Each number is 50 + 10 x the weight over its row's rms, rounded and kept within 0 to 99. Layers, rows and columns count from 0. The size before them is the row's rms in percent of the matrix's.

# layer 4 attention output (transposed), 160x160, rms 0.0632, rows 55-95, columns 0-39
094:42 43 62 38 51 48 47 77 44 31 53 64 35 47 43 60 42 63 58 56 54 47 44 54 55 45 46 35 32 38 48 42 41 42 45 55 60 59 56 52
101:47 43 42 51 43 40 71 39 45 58 64 67 49 55 42 55 69 68 45 49 40 59 60 56 49 51 52 50 66 61 28 58 39 52 42 55 64 60 39 52
100:37 45 35 58 44 57 35 42 43 53 63 51 43 65 39 43 54 52 63 57 53 48 50 58 54 51 65 72 41 52 52 70 56 47 54 41 46 26 56 32
099:60 51 71 30 63 59 42 55 51 49 43 36 58 65 47 51 50 25 41 41 63 53 26 52 38 50 45 32 40 35 48 43 49 56 51 57 53 54 58 38
095:47 43 59 54 47 63 60 50 45 42 45 54 50 47 47 39 56 50 48 45 42 50 24 32 35 43 45 45 49 57 48 22 55 44 44 36 57 58 55 54
099:35 51 46 55 56 48 43 42 67 48 57 46 60 46 42 58 41 49 25 50 54 50 42 45 61 50 45 74 63 41 52 59 55 41 48 58 47 37 41 40
097:54 71 51 48 52 52 57 44 44 44 46 41 36 43 42 52 61 46 36 40 43 71 26 42 38 45 51 48 72 34 50 47 57 53 46 65 43 42 52 42
093:29 60 45 61 51 59 46 39 44 57 55 79 70 62 45 41 70 65 50 53 56 36 57 38 40 40 45 47 40 24 52 51 65 48 46 53 57 37 71 41
092:46 50 64 48 47 40 51 53 55 54 47 56 37 48 45 48 48 58 54 40 43 44 48 40 44 63 49 44 45 45 52 46 44 64 49 40 45 41 37 50
099:50 45 52 31 54 54 51 84 56 52 55 49 45 53 50 51 26 43 62 63 85 55 43 59 49 57 46 60 57 54 48 46 36 38 64 60 43 55 42 60
097:42 58 50 65 55 37 54 54 57 44 43 32 43 58 47 40 50 46 42 45 54 39 70 51 53 66 57 58 51 67 40 32 42 54 55 46 32 51 29 35
109:41 62 60 41 54 53 67 42 45 61 51 34 51 50 60 50 39 43 32 57 41 42 48 41 29 58 55 50 62 42 29 52 46 56 36 55 60 58 56 64
092:26 47 52 42 36 59 59 43 51 48 65 57 51 37 37 35 49 51 47 51 58 57 57 40 59 51 69 50 71 62 32 57 41 59 52 53 49 53 43 58
103:50 50 49 43 64 48 51 36 49 50 43 61 66 45 55 75 54 64 45 55 52 34 51 61 49 49 50 37 48 63 44 60 43 39 55 51 37 36 63 66
093:48 55 63 45 54 37 42 37 51 59 51 43 56 31 34 42 42 38 46 57 43 45 52 32 35 39 39 64 40 46 46 56 45 52 53 65 42 49 55 61
095:54 65 41 40 40 50 49 48 58 47 52 58 63 44 57 45 55 42 45 45 59 36 56 62 42 54 26 49 46 59 46 42 48 46 48 43 69 54 47 45
098:65 68 61 36 64 46 63 59 61 45 40 37 53 43 53 56 35 43 58 60 48 38 52 40 66 50 49 20 50 40 60 36 46 53 48 60 59 46 35 57
093:49 46 35 37 55 57 40 52 57 46 63 43 45 56 62 51 60 41 56 54 45 37 42 60 45 67 58 67 42 49 50 45 53 57 46 56 50 41 40 27
088:63 36 57 56 61 47 52 51 48 51 50 45 61 63 53 56 49 40 48 50 51 48 41 56 47 49 50 56 55 61 55 47 66 58 60 39 60 40 41 43
092:59 40 63 41 55 59 53 50 42 54 51 64 33 54 51 36 62 55 51 61 55 34 68 55 55 62 41 48 68 75 39 46 34 37 54 60 48 53 62 59
099:58 41 58 50 68 47 43 55 57 51 69 43 43 35 76 64 59 42 56 47 53 74 70 53 50 50 48 59 60 45 49 45 43 53 42 57 55 51 56 59
099:52 44 53 44 43 50 56 65 55 42 41 48 40 36 56 47 38 58 51 40 44 44 43 43 53 41 40 43 56 53 42 32 56 54 46 44 42 67 46 44
092:31 70 75 43 47 36 57 34 45 48 36 55 53 62 67 56 50 57 49 40 65 41 36 46 61 50 51 51 48 56 54 40 44 53 68 45 54 61 59 66
090:51 43 55 51 47 53 61 30 66 64 58 40 57 45 51 44 83 37 37 49 60 49 64 59 73 66 47 55 48 37 61 37 51 42 48 55 49 57 40 55
104:30 56 37 55 52 58 51 72 60 60 55 64 51 56 63 40 53 55 55 66 53 37 57 52 40 38 46 59 53 43 36 70 56 61 62 56 68 57 41 60
090:45 34 60 56 51 58 60 54 39 55 59 51 55 57 36 66 49 52 41 24 61 36 51 45 42 55 62 44 55 45 56 46 45 51 48 54 60 49 36 39
091:41 28 50 44 48 50 35 35 61 56 43 47 47 64 55 45 56 57 40 57 49 60 46 53 45 62 50 48 58 48 50 69 46 35 49 56 47 39 61 26
094:54 54 50 48 61 63 40 44 61 46 65 61 41 51 29 41 45 54 52 55 45 47 51 51 30 52 56 47 48 58 64 47 71 55 48 39 46 34 53 52
099:45 47 49 50 52 29 62 46 50 62 63 36 56 65 61 42 67 49 44 49 51 55 50 45 58 39 55 45 48 60 40 61 43 64 27 40 72 56 62 72
099:52 56 39 46 42 85 54 55 53 40 49 51 57 47 60 55 50 54 56 67 58 42 63 62 39 42 56 50 40 49 37 56 55 58 65 42 38 58 49 37
091:48 43 27 44 47 30 61 34 49 60 45 47 49 36 51 63 40 27 56 45 62 52 53 42 44 61 54 63 59 65 34 39 40 55 55 46 56 56 41 53
099:40 47 64 50 46 50 53 56 29 49 51 37 41 35 48 49 41 42 55 46 60 47 51 53 54 69 37 54 47 43 47 43 38 46 50 56 30 45 54 54
090:34 55 61 55 47 41 41 45 40 52 51 49 47 52 40 51 32 39 42 64 51 59 45 52 44 51 27 68 58 35 63 58 44 54 62 33 57 52 46 55
087:49 35 64 51 52 56 50 44 60 34 41 40 66 47 49 53 39 56 36 55 48 42 36 44 60 40 47 56 43 47 60 49 41 43 43 57 34 48 41 40
097:37 57 48 53 43 41 64 38 50 53 48 57 49 50 69 38 41 63 50 52 40 65 47 40 50 59 41 51 35 38 52 44 46 38 42 62 53 43 41 57
084:52 48 48 50 59 68 46 49 60 59 33 53 63 56 55 64 34 49 58 69 47 46 39 43 48 62 32 51 70 70 60 37 48 42 55 34 55 56 46 53
096:39 49 32 62 47 47 52 45 59 52 58 58 53 58 43 59 38 51 56 53 59 50 59 44 49 56 51 50 54 49 51 47 46 62 56 56 43 62 57 38
093:44 45 55 43 57 44 45 54 49 31 61 58 60 51 63 35 45 44 61 50 36 49 62 47 45 52 55 57 55 44 49 52 42 57 72 33 34 51 44 45
094:55 58 54 48 46 71 49 39 51 47 46 51 57 48 45 47 36 26 59 39 30 47 67 55 55 50 48 54 47 53 34 40 45 41 40 63 52 41 36 48
097:52 44 56 44 51 45 38 55 70 47 59 41 44 60 34 62 54 19 53 37 73 53 55 46 54 57 62 44 44 60 45 51 45 40 45 46 50 41 52 60
086:55 45 64 43 43 57 42 31 50 42 45 40 50 44 29 52 63 50 43 38 55 43 50 48 66 57 43 60 50 66 50 57 43 48 44 47 58 51 55 51
# layer 4 attention value, 160x160, rms 0.0535, rows 56-95, columns 0-39
088:37 33 60 43 51 55 34 54 38 53 58 74 28 45 50 63 43 53 47 53 29 58 50 57 67 43 56 47 38 63 54 56 60 55 70 43 41 58 60 52
107:61 30 37 44 54 61 54 57 51 45 49 75 63 37 41 39 63 45 54 51 45 38 60 62 53 58 52 47 34 63 46 55 47 60 33 56 40 52 50 54
096:52 46 37 57 56 45 55 43 18 58 52 39 48 59 58 51 44 65 44 44 63 46 51 28 39 33 64 42 60 52 55 43 60 56 39 57 45 49 57 59
087:46 57 55 68 55 46 56 26 59 50 38 39 38 49 44 66 31 42 63 61 49 47 40 48 46 39 54 74 57 63 45 37 51 49 59 46 58 58 44 44
092:49 50 50 62 52 51 44 64 41 53 58 67 51 40 52 60 65 73 48 53 74 64 72 56 61 56 72 57 44 59 45 34 74 47 42 46 45 47 57 55
089:51 44 23 46 54 56 59 51 47 66 69 41 60 51 55 69 53 74 50 60 46 42 47 37 62 45 56 35 45 68 57 50 54 54 44 67 35 55 48 49
092:67 38 41 57 53 60 67 41 44 59 65 53 46 55 47 58 52 56 56 30 34 47 47 44 55 53 68 39 64 57 42 44 73 65 41 56 64 54 53 32
089:38 61 41 51 62 37 50 42 37 46 50 50 44 47 45 52 39 44 47 57 49 48 49 48 48 45 60 50 52 56 51 35 35 41 11 53 40 47 47 52
095:53 53 36 63 42 32 40 38 51 52 50 53 50 41 39 41 46 39 48 47 26 52 45 36 42 32 70 62 44 54 51 46 53 42 35 62 53 49 45 34
073:49 53 32 29 46 45 45 55 51 56 53 78 44 45 61 55 34 40 55 35 36 42 50 46 57 38 52 40 34 48 58 46 46 39 50 49 41 58 38 55
095:42 40 28 52 33 39 60 53 61 55 44 65 34 63 35 50 54 59 55 57 67 53 60 56 68 36 51 56 50 45 56 63 34 55 46 60 45 60 58 54
076:56 40 45 62 51 49 56 48 46 45 30 50 58 53 47 41 46 47 56 43 57 54 54 48 44 44 43 37 47 46 57 58 56 52 41 64 47 57 63 42
088:47 52 46 52 55 43 28 70 58 37 40 44 32 50 50 55 54 43 49 40 31 60 47 43 46 65 45 55 49 47 56 54 56 58 51 34 43 42 39 47
076:51 54 44 47 55 59 62 65 40 56 59 34 46 59 59 57 39 56 62 38 71 61 53 45 58 56 48 42 52 50 52 42 56 41 42 59 63 37 45 42
080:55 50 60 48 44 45 61 42 63 52 42 56 55 42 49 37 43 51 53 55 42 48 53 67 52 27 69 55 55 38 50 55 49 51 52 56 58 34 54 51
080:67 55 46 51 51 61 41 38 57 59 79 78 61 54 49 36 40 49 48 47 49 51 35 54 41 59 52 50 50 61 49 61 68 49 46 48 41 49 46 34
081:40 70 66 37 38 55 55 39 49 59 36 62 46 48 37 55 29 41 56 61 59 57 67 46 62 48 45 52 63 53 40 64 44 49 61 63 51 57 63 63
077:55 47 54 45 53 44 68 54 49 37 61 41 56 44 62 46 40 58 50 50 28 54 67 49 47 56 42 31 55 46 44 67 48 62 39 40 54 51 64 33
084:50 64 47 63 53 57 40 62 45 48 57 47 42 52 37 62 53 58 51 51 43 49 46 47 49 49 76 52 39 36 49 57 44 47 40 69 56 56 45 40
081:44 55 52 38 66 55 72 47 61 36 36 53 49 63 48 52 51 61 51 54 34 29 47 42 55 59 55 45 38 55 38 47 28 55 57 57 34 61 36 45
087:51 37 40 47 45 43 28 50 41 33 57 57 60 54 72 55 40 25 60 40 39 55 44 66 48 48 75 37 48 40 48 52 47 62 72 52 51 48 33 37
075:50 34 35 42 48 56 48 70 66 54 60 48 49 38 43 55 67 45 48 55 44 56 59 68 63 56 38 55 49 41 68 66 53 45 28 42 46 55 42 47
078:39 56 46 52 49 59 46 66 38 54 39 57 37 59 55 47 31 48 55 57 47 53 58 61 44 38 53 46 67 75 49 60 62 56 49 61 60 34 50 49
098:37 38 60 35 52 46 58 38 59 44 46 52 53 64 48 53 36 37 42 44 64 57 54 44 72 34 46 31 43 47 53 48 31 43 44 50 38 65 62 51
082:48 68 48 37 67 43 42 39 48 40 64 48 56 53 65 43 62 55 70 55 54 42 46 67 47 50 54 60 45 39 42 55 53 47 52 39 54 50 52 62
083:55 52 46 44 40 57 58 52 50 58 48 49 52 48 30 58 58 51 66 62 53 38 51 34 48 60 47 44 37 46 57 50 49 50 50 51 57 53 62 56
081:50 49 58 41 53 53 55 62 63 65 43 59 67 52 53 57 53 58 52 45 43 57 49 35 49 61 45 55 49 39 42 48 43 64 55 31 65 44 51 55
080:57 44 66 41 43 59 62 42 48 42 46 74 51 34 46 44 39 45 57 48 57 38 42 45 70 57 42 56 52 57 55 43 44 44 63 59 43 69 48 34
084:48 47 46 45 60 34 53 50 44 47 53 50 48 57 45 52 28 58 57 39 46 55 31 44 56 53 69 46 44 48 69 47 50 49 53 47 52 41 45 48
079:45 51 57 44 59 66 45 48 65 60 38 61 51 67 35 43 48 47 45 51 63 47 59 45 61 45 54 35 38 41 42 55 51 55 56 57 32 44 56 53
081:55 47 49 49 39 47 38 47 56 56 53 79 40 51 47 65 51 42 38 61 27 64 55 55 64 26 58 62 44 56 43 58 49 57 42 64 55 63 60 45
081:47 47 44 64 43 67 59 36 49 49 63 46 44 63 38 49 53 65 49 31 62 44 56 51 40 43 47 29 53 58 56 46 56 50 55 60 42 43 62 58
081:38 54 42 35 51 43 41 60 48 55 63 51 50 45 46 44 71 58 54 49 54 61 51 66 48 43 44 46 38 58 48 60 28 73 45 48 62 70 65 60
081:43 50 48 28 61 70 48 60 57 58 49 35 55 61 46 50 59 58 54 51 89 42 49 41 48 28 50 53 75 66 39 37 50 48 64 44 60 48 60 58
075:58 29 57 48 49 53 39 47 73 52 59 66 44 53 46 49 46 42 48 25 55 60 50 31 50 47 58 35 46 49 43 52 45 60 51 71 46 29 53 42
081:52 57 76 49 47 51 69 53 52 32 50 53 60 48 43 37 79 50 49 43 60 62 55 48 53 61 48 46 54 45 64 49 63 57 54 47 56 62 56 65
080:51 56 46 50 45 62 38 53 64 57 65 47 35 52 42 77 53 62 49 57 42 50 48 60 43 67 52 52 44 47 43 44 49 36 34 61 47 42 42 42
084:54 33 33 46 39 43 31 44 57 66 56 49 43 59 48 52 54 54 29 72 66 58 52 49 39 43 53 34 54 46 59 58 55 59 66 54 42 45 47 52
089:49 43 46 47 47 47 56 54 41 59 46 38 57 43 45 36 46 66 56 51 30 50 50 48 49 45 61 44 55 61 51 54 32 44 37 55 42 54 47 42
066:40 44 38 49 54 43 45 49 40 59 58 46 57 60 42 49 41 60 39 73 38 66 63 46 44 32 38 46 51 55 60 57 49 38 51 80 48 33 43 54
# layer 4 attention query, 160x160, rms 0.0491, rows 64-109, columns 0-39
096:31 42 51 32 56 40 53 15 58 44 50 60 55 71 69 35 31 39 39 59 61 41 34 67 55 60 46 30 44 60 53 50 51 52 41 52 71 38 63 61
094:37 51 64 35 45 45 36 45 23 53 45 57 59 52 57 41 62 52 56 51 65 50 34 70 68 47 66 45 47 49 47 50 52 49 51 53 46 47 48 55
089:45 58 41 51 63 37 36 38 58 45 61 46 59 57 58 49 50 50 52 40 62 33 51 62 51 58 30 36 49 51 57 43 47 62 46 45 67 47 68 66
089:50 44 59 52 49 43 51 34 46 63 39 43 56 47 53 50 58 40 49 43 50 46 50 55 54 61 56 51 63 55 53 54 48 56 66 56 36 54 50 46
081:40 53 56 30 42 32 64 40 50 63 41 57 39 53 49 30 53 58 48 45 60 52 33 55 58 70 35 54 57 51 54 41 46 61 53 54 48 55 39 50
100:54 57 67 56 42 60 59 77 41 56 50 42 57 36 38 58 48 68 62 70 48 67 63 35 52 37 41 50 46 32 52 50 35 39 44 34 42 42 50 49
111:58 51 35 51 42 55 66 55 52 46 41 45 42 39 53 65 52 72 46 40 41 43 39 52 57 36 47 49 68 42 30 39 55 41 40 29 45 35 51 50
100:44 55 45 39 47 50 64 48 39 62 43 47 45 68 36 60 62 66 40 50 39 55 57 28 57 41 61 60 71 42 43 57 29 41 36 56 51 48 55 52
132:57 54 49 56 59 59 58 74 48 53 68 41 34 31 46 73 32 67 49 54 41 71 62 41 59 35 48 63 64 54 51 58 31 48 49 42 42 40 57 56
080:61 47 42 62 57 59 49 49 53 44 58 39 64 55 49 53 53 43 35 47 26 54 60 22 45 56 72 47 53 62 59 61 56 53 50 52 47 46 47 47
095:38 47 25 47 42 51 51 54 50 39 57 60 35 39 36 63 44 61 62 38 43 53 33 47 42 43 47 59 50 42 38 56 52 61 69 60 45 47 59 54
113:59 63 23 54 36 34 59 24 57 55 59 53 68 50 50 55 47 36 65 37 40 48 58 64 31 38 47 55 52 49 60 52 39 59 55 65 40 55 53 59
105:66 55 42 50 49 54 35 48 48 55 42 28 51 26 62 51 50 60 49 47 50 68 57 41 58 45 75 43 60 56 58 58 51 50 61 48 51 47 45 67
111:52 49 55 51 61 33 50 48 46 38 48 59 68 40 64 48 52 61 43 49 69 45 49 52 61 39 43 59 37 69 62 37 70 42 43 43 52 38 49 51
112:48 50 53 51 37 64 34 58 38 49 31 62 25 46 51 54 57 50 55 60 72 52 52 49 42 45 60 62 41 52 77 51 59 48 62 34 58 48 46 58
098:40 38 81 36 62 57 50 57 34 43 60 35 60 37 45 58 63 43 56 37 54 42 50 45 35 72 62 57 59 60 33 46 50 62 53 43 42 54 37 59
110:52 55 71 62 40 49 63 35 36 62 33 45 52 46 50 52 53 45 47 45 47 60 50 53 48 51 37 56 53 42 48 46 50 48 46 68 60 61 46 57
113:45 69 60 66 59 75 57 49 59 52 48 56 40 59 51 46 58 56 65 55 48 49 65 55 38 45 53 60 59 34 37 57 57 37 44 49 54 41 48 50
117:50 46 51 36 47 57 47 48 38 53 53 26 38 51 42 55 54 49 51 50 59 48 40 58 40 74 57 53 41 45 40 38 49 57 41 67 39 52 63 45
117:34 50 45 69 44 31 43 56 36 67 44 66 53 38 59 32 40 43 51 53 70 54 53 50 39 51 63 49 45 42 57 46 44 48 50 51 38 46 54 50
121:59 58 62 56 65 33 51 57 43 48 53 48 44 42 72 54 46 50 43 56 59 64 46 41 42 45 43 46 60 47 53 42 64 36 38 58 60 45 53 51
112:37 55 60 47 42 58 62 37 36 35 61 51 45 53 33 37 42 52 40 66 36 57 46 52 47 69 48 51 49 52 36 39 64 73 56 65 71 56 29 49
108:52 46 40 45 45 58 69 57 38 68 69 61 57 34 55 60 64 31 50 67 46 55 39 38 41 48 58 60 45 42 48 43 53 51 47 63 55 38 46 50
108:52 47 55 55 53 59 38 67 42 59 53 55 47 29 37 54 48 45 31 21 49 42 62 37 41 48 61 59 52 28 37 45 57 51 39 54 47 40 50 56
114:49 60 63 39 40 64 51 52 67 26 50 57 48 59 48 49 40 57 51 42 60 51 25 49 39 55 52 49 42 37 46 58 64 75 61 45 74 57 40 43
106:57 44 49 40 70 28 44 47 41 67 60 40 63 59 50 40 51 66 66 67 65 55 40 60 48 45 48 60 43 55 54 43 56 50 43 39 37 45 46 61
105:59 48 48 38 52 55 55 57 59 47 59 55 46 45 49 40 60 51 39 57 54 57 55 64 42 38 47 46 38 60 47 68 40 56 39 59 66 66 60 66
107:35 45 55 59 60 38 41 39 54 56 55 58 62 45 37 44 67 71 26 50 46 38 50 46 47 51 58 57 50 48 50 33 49 52 49 63 64 72 58 58
112:61 69 52 46 54 41 44 47 50 53 48 63 31 55 44 58 45 70 63 47 52 44 38 47 44 55 55 38 47 54 64 61 49 50 54 52 28 48 58 35
107:48 52 64 50 43 51 22 46 38 40 70 41 39 46 69 68 65 51 61 44 44 42 35 60 58 48 58 45 37 48 46 55 43 58 66 50 61 42 52 53
102:45 35 59 61 49 43 36 58 52 42 41 55 42 36 62 29 40 62 63 37 45 56 28 53 30 35 46 61 48 40 65 52 52 51 57 49 25 37 61 58
105:34 59 56 43 53 45 40 39 63 54 51 64 56 74 43 47 59 31 57 48 45 39 44 37 54 48 64 67 62 60 51 55 54 42 50 39 47 44 53 41
079:59 55 61 64 60 59 55 67 56 55 63 63 52 67 52 54 61 59 53 44 66 61 58 57 47 54 62 69 71 61 55 65 64 58 46 46 53 56 65 49
126:38 59 48 52 42 48 46 42 51 52 57 57 54 44 47 62 50 53 39 50 47 53 47 31 48 55 49 33 31 36 56 35 45 37 61 62 44 49 49 66
072:71 47 56 56 66 49 41 64 49 62 45 52 49 57 69 58 49 54 49 53 58 56 41 52 54 55 57 64 35 59 42 52 53 65 42 32 59 29 47 52
075:61 46 49 52 57 41 45 70 50 40 60 62 42 64 63 47 57 54 56 51 55 47 59 64 69 62 60 42 69 65 49 66 57 48 51 52 41 62 60 53
062:58 50 43 54 48 46 43 52 71 31 63 49 45 30 63 70 48 49 41 46 30 56 34 61 40 77 55 46 45 52 62 53 37 61 62 75 53 41 46 66
096:58 47 56 65 52 56 61 57 64 56 66 55 48 67 48 57 49 45 58 56 54 70 65 49 59 63 55 72 38 60 50 69 54 69 48 43 61 53 70 44
079:35 44 47 16 39 53 39 19 53 32 46 37 50 48 44 50 46 46 40 36 51 44 48 44 44 63 41 49 45 49 36 40 38 46 56 62 64 49 52 45
077:40 51 38 80 44 48 52 61 35 45 49 47 59 39 50 57 36 46 45 34 55 55 46 38 48 58 43 48 35 40 55 42 35 36 45 43 39 38 42 64
074:50 23 66 40 48 39 46 51 41 72 48 44 51 50 48 32 62 43 43 65 55 37 51 67 59 43 47 52 58 54 35 64 56 59 49 35 46 58 53 49
119:45 56 32 51 36 43 42 44 40 38 41 52 44 39 45 44 35 43 39 41 35 43 39 39 38 47 47 40 41 40 47 36 40 43 38 44 38 36 40 48
084:65 48 39 57 73 49 44 63 41 66 48 45 41 60 66 38 50 68 43 47 45 47 52 48 53 40 50 42 44 47 45 58 38 42 38 44 45 58 47 57
084:49 62 39 50 51 42 55 51 38 26 33 34 50 42 41 48 45 58 44 60 60 40 52 56 57 50 69 58 51 41 44 46 61 52 37 39 47 49 56 60
080:44 41 45 53 53 48 56 39 40 38 60 45 50 33 54 45 51 53 41 49 49 43 34 66 45 50 48 54 44 51 46 60 63 62 55 58 43 71 58 47
082:46 44 52 34 43 53 28 44 66 64 65 53 44 57 67 40 54 43 51 52 61 42 36 55 41 53 45 33 60 52 37 42 51 39 38 50 54 36 48 64
# layer 4 attention key, 160x160, rms 0.0498, rows 64-109, columns 0-39
087:35 47 62 42 56 48 63 43 53 46 46 52 76 64 43 32 65 35 58 41 47 47 52 63 70 50 44 64 56 47 73 62 47 54 54 37 65 49 57 33
090:61 64 58 32 49 49 54 43 31 44 54 43 42 51 59 59 55 48 39 61 38 54 50 58 60 30 50 34 35 64 65 57 42 60 45 49 69 38 45 50
083:63 47 54 44 56 46 56 50 43 41 39 37 47 43 51 54 57 55 35 41 54 55 66 55 40 41 49 31 44 57 50 56 58 53 54 59 49 27 48 57
091:52 62 48 42 59 47 55 49 36 45 54 50 19 35 43 58 51 62 66 49 50 40 54 29 30 48 52 49 58 44 38 46 29 58 37 47 53 50 58 55
084:49 57 59 65 43 63 57 40 58 47 49 40 50 47 40 33 44 72 50 64 42 32 53 26 33 49 59 59 65 46 54 51 45 43 54 47 48 55 43 48
097:52 53 53 58 38 67 33 46 48 68 61 41 67 51 41 66 36 53 51 55 58 56 52 46 64 51 43 50 59 56 55 40 58 57 60 56 33 48 52 35
103:44 43 43 39 41 38 55 34 37 43 46 46 40 40 44 47 45 47 48 47 39 57 53 52 61 40 41 65 79 53 38 35 48 54 71 39 55 52 47 47
102:33 70 37 57 52 32 47 36 56 33 56 51 43 47 35 59 42 48 58 44 49 50 32 45 62 43 66 64 61 56 46 38 32 72 37 44 35 51 72 54
082:56 56 51 53 58 71 44 42 43 59 51 31 44 51 58 64 51 63 47 50 62 46 50 51 30 64 54 72 50 76 42 55 45 55 48 51 61 43 59 46
128:63 54 45 55 43 60 45 52 41 44 59 48 38 48 37 38 49 48 61 58 45 43 59 50 39 73 56 59 48 57 49 46 71 61 25 43 64 37 65 39
100:54 54 64 37 38 53 36 57 41 68 55 52 50 20 70 49 42 47 64 43 51 56 54 42 65 39 46 53 57 40 46 62 42 51 62 52 31 45 50 61
105:53 62 66 43 37 41 37 59 53 40 56 44 39 53 51 62 63 52 59 56 40 50 58 67 61 50 55 42 36 59 39 51 55 58 36 34 48 53 48 50
100:78 47 60 56 46 32 56 70 58 60 50 47 49 46 48 66 47 39 44 44 47 65 52 33 50 40 52 39 40 50 48 57 42 47 46 54 45 43 43 54
103:44 63 48 36 47 39 68 43 53 62 48 66 67 61 75 56 53 59 46 50 65 56 48 49 67 36 50 56 43 45 35 34 43 61 56 50 38 56 47 67
104:41 32 57 53 59 58 43 58 39 51 40 41 49 51 58 46 49 44 57 41 75 45 55 53 56 25 53 60 43 30 42 40 41 38 63 41 36 44 48 48
097:46 42 58 59 45 54 52 38 37 44 65 44 40 39 43 43 50 46 66 66 36 50 50 56 39 40 52 57 58 58 47 36 49 40 47 44 54 57 36 28
107:71 53 48 39 40 59 51 33 55 57 51 37 51 38 57 58 44 57 47 40 53 61 48 41 43 49 54 68 46 52 50 61 46 54 43 42 52 60 59 48
109:46 57 36 46 57 54 46 60 50 62 47 75 57 55 42 41 56 70 36 60 55 45 56 77 51 45 36 40 64 34 50 34 39 34 37 42 52 66 44 39
111:64 49 29 43 57 49 38 57 42 53 39 49 53 38 58 37 52 52 42 48 49 60 46 52 40 75 53 53 66 45 53 45 47 46 51 48 59 31 53 36
109:42 55 63 39 45 43 27 59 49 50 50 57 52 51 59 55 51 57 58 61 78 58 62 49 37 48 69 57 68 59 55 66 60 53 60 51 68 63 53 53
110:54 66 56 42 50 42 45 62 59 63 48 49 52 63 66 54 40 33 68 38 62 52 42 38 43 53 42 42 47 37 48 55 43 47 50 63 57 50 61 55
109:47 50 71 54 40 41 56 57 41 28 63 46 60 48 44 41 43 43 41 51 25 55 58 40 55 34 51 46 50 45 58 47 32 59 68 69 58 52 34 40
100:65 54 43 43 77 59 45 66 67 51 73 46 51 49 49 57 47 50 54 41 44 54 53 63 49 48 42 43 55 54 46 54 69 47 48 65 59 48 49 65
101:67 53 45 52 46 52 34 48 50 69 47 68 58 44 52 37 71 41 54 38 67 31 43 63 50 44 48 58 52 42 44 52 46 43 50 69 70 62 54 49
102:48 55 69 51 50 61 43 51 41 44 52 60 34 57 33 43 35 53 62 49 53 25 41 25 55 48 68 48 55 35 45 55 56 44 58 51 59 56 52 34
108:48 51 50 51 47 49 41 38 65 39 68 52 59 46 46 44 37 28 40 55 47 49 60 41 62 44 62 61 38 56 56 67 65 63 61 40 67 60 52 65
107:55 50 47 42 63 68 45 52 67 31 38 37 41 31 40 27 52 47 33 59 43 51 68 47 34 32 53 50 68 53 53 51 55 55 53 42 68 75 58 64
112:57 46 52 60 55 40 42 43 41 47 49 49 61 52 57 42 58 64 46 54 56 60 26 38 42 59 54 48 46 58 39 44 45 49 39 51 50 52 47 54
106:36 52 55 38 39 39 48 36 41 45 30 44 41 51 63 54 55 57 43 65 57 50 72 60 57 44 59 40 54 57 57 50 57 47 48 44 31 51 62 38
109:53 45 59 34 44 62 36 43 40 60 66 58 33 39 52 75 68 28 42 61 42 54 55 43 32 52 42 44 26 55 51 48 41 48 42 62 57 47 65 45
102:44 47 72 46 42 55 50 63 44 58 35 57 44 44 54 41 47 44 55 51 36 52 53 51 51 60 58 63 51 45 49 53 55 41 58 35 34 56 48 49
109:42 60 61 57 41 49 35 54 50 38 70 51 43 38 58 63 68 54 51 60 51 65 58 45 51 43 49 46 60 40 67 56 41 48 61 61 45 50 53 53
116:42 43 71 65 62 54 52 48 65 48 61 59 49 57 50 64 58 62 46 62 50 50 69 66 63 69 55 60 66 58 45 69 63 51 53 54 59 64 66 40
071:53 62 44 56 51 66 55 71 44 62 66 62 58 64 54 62 56 59 61 57 67 72 60 55 47 56 54 55 58 53 58 48 56 49 63 66 53 54 60 64
061:61 28 35 55 51 63 53 51 38 58 36 68 55 55 49 53 48 57 37 39 61 37 36 53 53 39 53 38 52 50 41 60 37 52 56 39 48 49 48 50
077:62 33 77 50 45 55 57 49 46 55 54 40 50 61 37 52 39 45 54 58 65 47 44 80 48 72 38 58 61 50 54 55 59 44 49 59 75 52 44 30
069:54 48 55 62 38 55 38 55 44 41 41 38 54 35 58 57 49 53 47 71 42 36 51 69 75 56 66 43 48 53 39 58 47 59 40 43 49 45 56 36
077:53 44 45 51 64 50 35 55 59 44 47 49 29 62 41 39 51 60 47 59 47 48 55 44 46 59 38 44 46 59 54 63 39 52 60 41 63 45 49 30
075:49 66 37 46 44 52 51 41 51 55 50 57 36 38 42 39 41 45 33 28 64 46 64 43 46 61 53 53 45 54 55 25 47 55 40 53 50 54 47 75
076:44 50 58 36 49 42 64 47 43 25 54 56 58 49 40 54 49 49 40 49 44 43 60 42 43 48 48 42 63 37 49 53 52 55 36 47 39 55 45 32
112:61 79 31 50 47 56 59 62 48 48 40 54 60 44 66 53 55 48 61 41 55 69 53 35 53 35 59 44 46 47 56 46 54 56 48 57 32 45 40 75
087:48 73 37 54 47 51 49 51 43 54 41 45 49 43 53 40 48 48 52 38 46 66 40 34 52 29 60 47 32 42 49 37 46 47 59 48 35 40 43 74
075:40 67 67 65 57 56 57 40 58 51 57 54 56 49 42 61 39 48 45 51 48 69 39 60 51 51 45 42 47 58 72 63 57 38 71 45 65 39 45 59
077:58 56 48 36 43 43 56 43 70 24 64 42 53 61 48 63 37 60 58 54 58 50 47 42 45 57 35 35 70 54 38 48 50 38 49 45 51 53 57 48
074:74 44 45 37 44 51 42 35 35 51 37 45 47 39 35 53 53 75 61 43 50 54 46 48 47 60 59 53 40 45 47 62 65 60 63 64 57 51 61 47
072:40 52 60 57 62 54 50 54 47 62 37 54 40 50 51 44 53 64 47 61 51 46 48 45 56 59 61 66 51 60 56 57 37 29 54 54 46 62 50 60